{"rope_base": 10000.0, "extras": ["capped logits"], "optimizer": "muon_variant", "lr_mult_qkv": 0.4, "lr_head": 0.0118}
Each number is 200 + 40 x the weight over its row's rms, rounded and kept within 0 to 999. Layers, rows and columns count from 0. The size before them is the row's rms in percent of the matrix's.

# layer 3 MLP up, 192x64, rms 0.252, rows 165-181, columns 0-63
096,205,233,277,170,189,142,228,254,147,210,218,174,187,187,257,155,190,284,251,247,200,239,287,170,136,269,219,238,180,178,233,226,209,256,180,224,235,167,230,210,198,204,167,195,209,190,199,175,142,183,188,166,184,165,269,273,202,273,228,136,251,172,169,154
119,223,162,248,229,198,211,170,125,213,198,187,266,148,294,257,220,215,163,215,203,235,151,244,275,220,180,239,257,202,138,165,201,170,149,248,236,185,214,178,188,276,218,175,243,123,173,222,167,190,245,230,265,159,212,167,212,148,230,206,186,181,179,121,168
090,271,176,299,196,250,262,270,206,214,213,246,176,196,257,196,262,201,225,174,156,226,257,223,220,190,225,232,236,179,261,234,121,213,183,217,201,184,273,183,215,250,188,227,221,184,149,155,207,253,188,238,190,235,230,211,192,202,180,207,198,97,288,236,190
126,123,194,216,188,216,214,279,173,225,178,222,125,234,226,61,234,194,179,237,224,173,154,155,247,212,234,185,215,197,242,230,224,160,216,189,253,190,168,194,156,165,251,252,170,168,214,170,190,225,259,185,228,183,178,172,220,268,189,138,162,237,215,227,288
105,234,180,217,195,122,144,136,238,231,116,234,248,223,194,230,256,200,210,136,188,240,142,178,247,165,142,211,185,207,195,197,200,179,136,204,194,200,179,252,207,192,164,141,198,180,208,181,219,211,190,105,265,191,200,256,185,201,260,223,223,287,216,157,289
093,171,210,220,251,187,153,234,217,218,272,232,182,227,229,157,226,230,221,213,190,102,228,172,208,212,192,167,186,160,212,141,225,205,196,140,211,199,239,233,213,189,134,209,73,122,238,208,228,84,195,163,158,184,132,248,164,183,162,207,172,206,203,191,191
084,208,177,270,196,139,250,253,200,162,269,147,135,201,199,164,253,229,220,186,212,180,151,198,153,226,187,191,160,160,161,192,236,189,148,152,269,158,189,208,173,169,173,200,217,178,185,214,235,264,81,246,191,200,264,168,162,128,237,226,180,176,169,257,227
092,116,232,199,173,157,239,294,222,178,214,225,158,240,252,151,212,187,275,184,205,196,183,132,202,196,195,234,177,172,178,161,138,191,171,129,191,162,210,180,160,181,199,194,220,174,196,168,117,153,199,273,143,198,227,196,245,236,210,292,167,170,177,228,278
108,191,171,191,121,211,163,257,206,218,195,196,119,159,196,254,189,207,201,190,171,236,261,241,186,244,218,124,119,200,170,168,173,274,229,210,164,165,158,208,207,194,279,198,183,175,318,201,243,193,231,196,198,157,140,237,195,191,276,175,235,201,224,208,137
094,148,201,201,205,210,260,111,157,205,209,258,171,229,157,166,150,184,216,184,179,230,199,225,238,208,246,175,155,241,186,197,142,185,260,262,203,162,250,229,182,234,232,304,236,253,202,74,219,232,181,194,210,185,215,146,221,179,151,150,233,153,205,165,201
098,226,160,234,158,214,183,268,196,122,241,175,191,207,219,178,206,204,249,150,266,245,242,180,237,228,87,224,237,180,258,224,266,236,238,234,213,217,248,182,250,152,143,183,106,232,194,225,180,178,228,164,209,221,209,231,173,187,179,298,210,211,192,230,230
102,205,101,203,149,197,169,228,147,237,143,272,181,221,177,220,199,153,214,96,195,239,217,229,153,204,206,140,148,132,136,216,221,232,191,176,165,235,276,197,237,187,225,216,225,236,217,184,236,159,238,172,191,203,211,277,173,159,176,200,255,225,202,218,117
100,267,215,137,153,148,193,225,211,186,188,215,117,192,238,172,171,215,183,190,243,216,124,175,200,232,185,214,223,213,229,198,231,220,208,246,280,151,147,160,233,251,153,198,209,119,210,182,191,196,200,98,231,150,232,157,200,220,138,129,251,166,268,174,220
093,258,131,237,163,184,212,189,227,206,217,263,241,195,263,176,219,246,212,124,187,214,217,244,186,182,217,259,179,248,231,242,167,173,173,200,228,182,229,217,247,261,243,180,223,116,230,210,203,196,230,251,179,158,290,274,275,179,164,200,170,140,260,182,151
099,179,228,212,195,150,227,156,193,165,249,214,214,284,237,152,186,180,228,192,190,248,197,160,248,274,218,218,137,182,169,170,234,179,163,149,259,175,122,198,202,265,177,270,178,174,166,155,206,143,224,287,170,216,179,204,244,154,173,214,257,176,206,273,264
101,217,174,235,146,232,136,112,214,257,193,228,212,192,253,201,174,251,180,249,236,135,195,154,234,208,250,211,132,252,187,218,162,196,220,140,240,179,157,163,175,246,214,288,219,197,254,144,207,148,244,143,192,188,226,178,189,213,195,223,263,177,235,112,217
099,179,169,169,245,217,241,235,231,312,189,181,219,196,167,142,246,175,200,196,189,200,245,275,192,212,244,129,181,261,175,194,176,194,150,257,203,153,177,238,169,169,233,256,144,233,193,238,224,224,192,182,158,187,181,190,148,249,136,93,221,172,251,180,250
# layer 3 MLP down (transposed), 192x64, rms 0.0535, rows 165-181, columns 0-63
097,223,128,229,258,223,170,105,204,233,271,209,165,233,149,180,272,158,241,221,225,150,186,185,229,137,246,241,216,181,179,208,161,210,264,216,185,202,249,231,186,233,229,282,166,252,150,215,205,200,222,161,221,243,241,230,195,226,189,109,261,202,143,187,198
112,277,263,189,156,104,233,178,220,140,248,196,149,195,227,212,152,171,210,201,243,208,264,252,192,212,227,174,209,234,273,125,130,220,236,220,135,203,174,127,239,223,141,240,194,170,171,220,225,212,223,136,184,246,182,210,243,228,205,227,267,227,188,197,174
095,139,249,111,149,231,176,194,169,212,203,252,221,135,218,211,158,154,195,249,186,287,154,218,193,227,290,226,238,198,162,170,177,212,210,143,197,180,74,190,251,236,175,148,247,212,165,187,237,197,232,220,148,246,191,177,211,189,229,231,227,166,185,205,242
113,239,180,203,140,155,146,201,216,161,192,237,198,232,180,171,272,180,215,115,202,135,144,156,191,205,166,207,154,142,186,218,146,209,177,180,262,149,200,188,98,192,242,210,178,139,201,168,145,220,162,160,186,211,204,224,222,154,200,251,157,233,162,305,219
106,154,154,170,271,179,210,182,226,176,214,123,162,244,212,235,140,199,146,209,260,168,271,229,169,269,205,148,214,174,113,185,209,216,178,249,172,203,250,203,204,176,252,194,187,223,203,196,206,207,195,190,155,210,219,148,135,98,133,194,172,141,177,149,152
103,236,187,124,204,273,243,89,210,203,165,193,185,194,171,163,134,150,201,227,194,210,223,155,257,219,151,191,211,213,196,215,134,195,261,205,168,177,223,225,166,175,262,167,214,260,197,152,210,162,301,225,197,249,227,165,201,153,263,168,137,183,181,249,202
093,196,221,171,200,215,197,139,248,201,102,202,199,213,147,219,168,153,150,248,179,176,262,184,148,163,188,128,232,238,200,192,164,184,210,205,129,234,238,187,222,175,151,187,254,214,170,226,131,221,220,123,248,210,191,149,215,226,102,200,128,208,246,137,183
102,238,196,175,200,241,287,180,177,221,148,190,178,214,231,183,201,164,198,207,222,229,176,247,247,194,271,219,109,187,222,157,194,138,334,226,208,160,143,190,232,226,211,214,190,214,240,239,150,183,301,212,194,244,173,162,142,178,175,148,206,165,152,218,208
101,214,195,187,265,224,213,165,207,242,244,210,223,188,189,193,254,168,144,215,250,186,172,170,211,147,208,251,247,222,249,209,283,142,242,246,231,237,177,293,198,192,146,241,234,179,108,168,123,140,167,131,232,177,219,183,197,213,162,217,167,207,151,214,264
108,185,217,188,170,223,249,225,182,182,183,134,145,277,106,261,231,232,228,185,166,204,198,245,250,229,197,199,192,205,247,218,232,208,197,183,197,222,166,116,173,227,212,139,144,167,243,318,158,206,123,153,212,243,150,195,171,172,152,240,192,235,226,171,185
098,228,241,206,276,256,229,232,150,243,140,240,318,233,238,267,150,154,240,271,190,162,214,232,213,183,218,219,165,231,173,160,211,208,124,247,227,123,145,184,167,185,188,206,160,198,135,189,196,211,193,182,196,213,193,217,171,199,200,152,211,234,270,144,206
095,178,242,168,280,235,208,221,192,108,214,125,201,155,218,200,204,250,189,270,240,204,193,209,270,220,206,210,190,257,252,190,236,197,187,236,213,186,106,218,167,219,163,207,158,198,188,220,179,302,182,215,240,177,202,150,185,141,229,249,172,170,212,159,298
094,144,203,168,284,172,201,206,139,178,205,207,124,225,190,228,283,256,156,229,254,278,163,241,221,167,214,209,245,188,162,227,238,190,212,192,266,224,175,189,240,214,196,164,236,225,235,250,258,232,146,248,245,122,169,203,221,234,208,165,213,267,204,150,253
100,138,216,167,245,153,162,218,183,225,195,223,200,255,224,252,167,216,208,196,222,230,158,240,176,165,227,215,174,229,208,113,215,226,193,216,127,183,131,243,252,119,154,145,200,187,216,167,242,119,197,138,206,243,177,183,327,164,173,205,230,189,183,190,161
100,279,155,202,236,224,163,229,175,245,250,167,197,106,238,204,203,222,197,193,279,137,223,189,205,110,162,190,214,209,256,223,205,213,251,268,145,231,180,238,234,203,200,198,234,228,190,276,244,257,181,167,256,205,182,256,151,187,256,256,209,242,188,244,188
100,255,218,239,169,263,210,170,229,179,169,290,139,265,284,201,156,194,201,185,180,246,153,191,203,179,182,200,185,243,149,192,251,209,181,306,188,177,269,162,186,182,212,221,227,222,231,252,162,126,130,278,233,161,232,221,234,240,181,209,218,226,222,209,211
106,226,172,133,178,167,162,244,196,179,143,295,262,203,183,185,289,212,215,173,162,219,210,204,177,192,190,216,218,149,207,260,167,216,215,207,220,189,147,273,186,209,192,119,163,199,147,227,203,181,216,203,324,208,153,241,161,228,215,209,195,199,242,299,194
# layer 3 MLP gate, 192x64, rms 0.247, rows 166-182, columns 0-63
106,74,207,169,184,247,188,177,168,209,172,191,185,197,197,211,209,257,170,233,189,111,178,220,305,213,150,203,193,190,140,199,228,135,159,184,223,246,204,167,152,126,277,216,215,215,226,190,233,175,171,224,233,214,210,211,113,164,128,181,208,166,162,177,189
099,266,204,228,212,204,269,217,223,156,120,211,194,174,203,202,278,174,231,174,140,190,266,180,246,163,223,239,242,119,301,219,185,146,207,247,177,226,232,139,209,213,237,207,210,216,157,189,216,204,239,284,182,189,204,223,246,279,200,199,205,132,238,206,161
104,239,172,180,159,228,244,131,206,167,195,289,247,250,194,229,170,167,216,141,178,185,212,190,154,187,209,194,208,225,173,179,176,142,204,160,201,123,213,232,190,265,220,206,232,254,199,181,153,206,200,108,190,198,239,219,135,119,222,192,221,191,284,285,135
101,151,186,209,173,212,205,178,149,198,228,221,184,165,230,232,166,201,244,164,250,108,285,191,218,265,186,219,239,210,93,183,157,263,198,238,155,210,148,182,220,178,292,200,194,197,205,227,223,196,228,197,210,263,217,172,193,112,130,192,201,175,222,153,130
104,230,168,200,111,161,256,232,183,129,95,218,223,161,148,249,165,148,188,244,154,212,184,210,239,207,155,201,155,236,204,241,198,192,208,222,169,186,191,136,180,224,250,244,229,238,222,200,152,281,254,196,205,219,204,184,284,239,276,238,200,194,156,200,160
091,241,234,157,166,211,178,117,191,156,118,192,232,201,210,208,180,106,205,228,226,214,280,148,165,184,216,181,263,299,243,166,202,208,217,177,180,184,189,188,203,163,163,207,180,184,195,140,176,163,267,137,271,197,192,181,251,248,148,243,227,248,235,174,232
101,178,245,236,144,166,227,223,161,162,255,235,125,158,239,187,283,170,178,165,179,196,272,130,258,180,181,195,145,233,155,169,150,278,183,197,244,207,218,220,203,208,196,203,248,219,171,178,144,196,189,206,127,197,326,193,215,222,206,218,182,203,254,210,225
101,146,202,223,170,241,167,189,173,185,202,189,208,192,246,209,222,208,225,167,165,211,131,169,209,167,205,248,188,151,217,230,219,295,123,158,178,188,200,190,201,142,239,175,156,187,285,233,269,217,148,274,133,151,221,172,194,292,206,232,137,227,220,237,267
103,209,93,240,285,197,197,227,173,216,191,284,190,276,144,192,270,239,158,230,215,183,179,229,146,237,114,194,222,190,226,200,185,163,202,188,211,194,171,205,189,210,145,186,230,101,209,244,180,219,192,161,203,113,234,193,174,149,252,205,206,259,190,178,197
104,209,154,180,122,165,168,199,246,114,212,190,207,148,173,194,199,220,208,165,206,232,199,179,151,242,154,201,199,218,164,305,184,177,222,184,220,241,210,246,256,276,177,157,212,159,270,180,174,150,215,307,186,198,182,182,246,150,225,224,167,229,258,261,162
109,258,156,160,173,175,196,208,142,215,172,230,216,254,194,218,196,120,251,165,174,237,246,180,208,239,148,163,173,207,177,223,207,224,207,161,175,277,246,230,293,156,158,210,177,300,240,242,265,161,200,168,166,200,136,256,187,190,130,179,168,224,194,166,164
088,294,197,224,144,227,198,181,182,224,219,197,123,224,156,180,159,111,144,176,194,184,152,202,229,201,175,201,211,215,248,205,207,222,176,209,163,143,164,200,161,159,157,133,254,198,150,186,245,191,199,174,244,152,183,129,179,231,164,114,277,112,224,198,207
097,199,181,165,177,205,269,130,208,119,275,186,154,184,238,204,237,176,182,175,147,261,285,248,113,181,215,186,207,229,232,280,133,235,170,204,189,220,260,247,164,265,142,213,162,201,175,171,196,208,256,201,162,143,193,159,247,172,204,205,176,212,196,181,192
104,154,225,235,158,154,169,201,205,161,186,195,214,255,211,171,210,136,250,228,149,244,178,228,176,286,225,206,177,246,199,187,220,158,179,120,255,152,162,159,178,256,167,216,193,90,177,119,188,245,151,190,208,221,154,211,216,208,122,175,170,178,163,216,262
100,263,261,117,208,188,155,249,189,181,221,178,192,188,215,232,223,170,262,120,179,263,188,269,148,179,171,164,223,283,237,171,186,207,166,160,153,207,235,202,177,184,177,195,159,193,143,185,208,248,125,254,222,213,196,188,111,217,221,164,254,213,175,243,134
105,236,229,171,209,241,169,211,187,126,124,238,175,234,178,211,223,215,208,181,165,199,237,220,196,191,186,193,195,112,175,168,151,201,141,190,231,200,164,187,185,190,189,123,174,172,160,236,161,147,203,284,289,213,168,159,93,181,160,165,257,182,161,265,154
101,158,252,203,178,197,179,209,233,224,211,237,199,254,163,208,216,254,224,227,285,223,229,201,164,184,199,152,197,195,268,214,162,128,211,183,267,150,183,121,165,191,233,265,176,222,210,140,163,250,194,213,133,237,142,149,143,186,180,116,183,193,163,243,274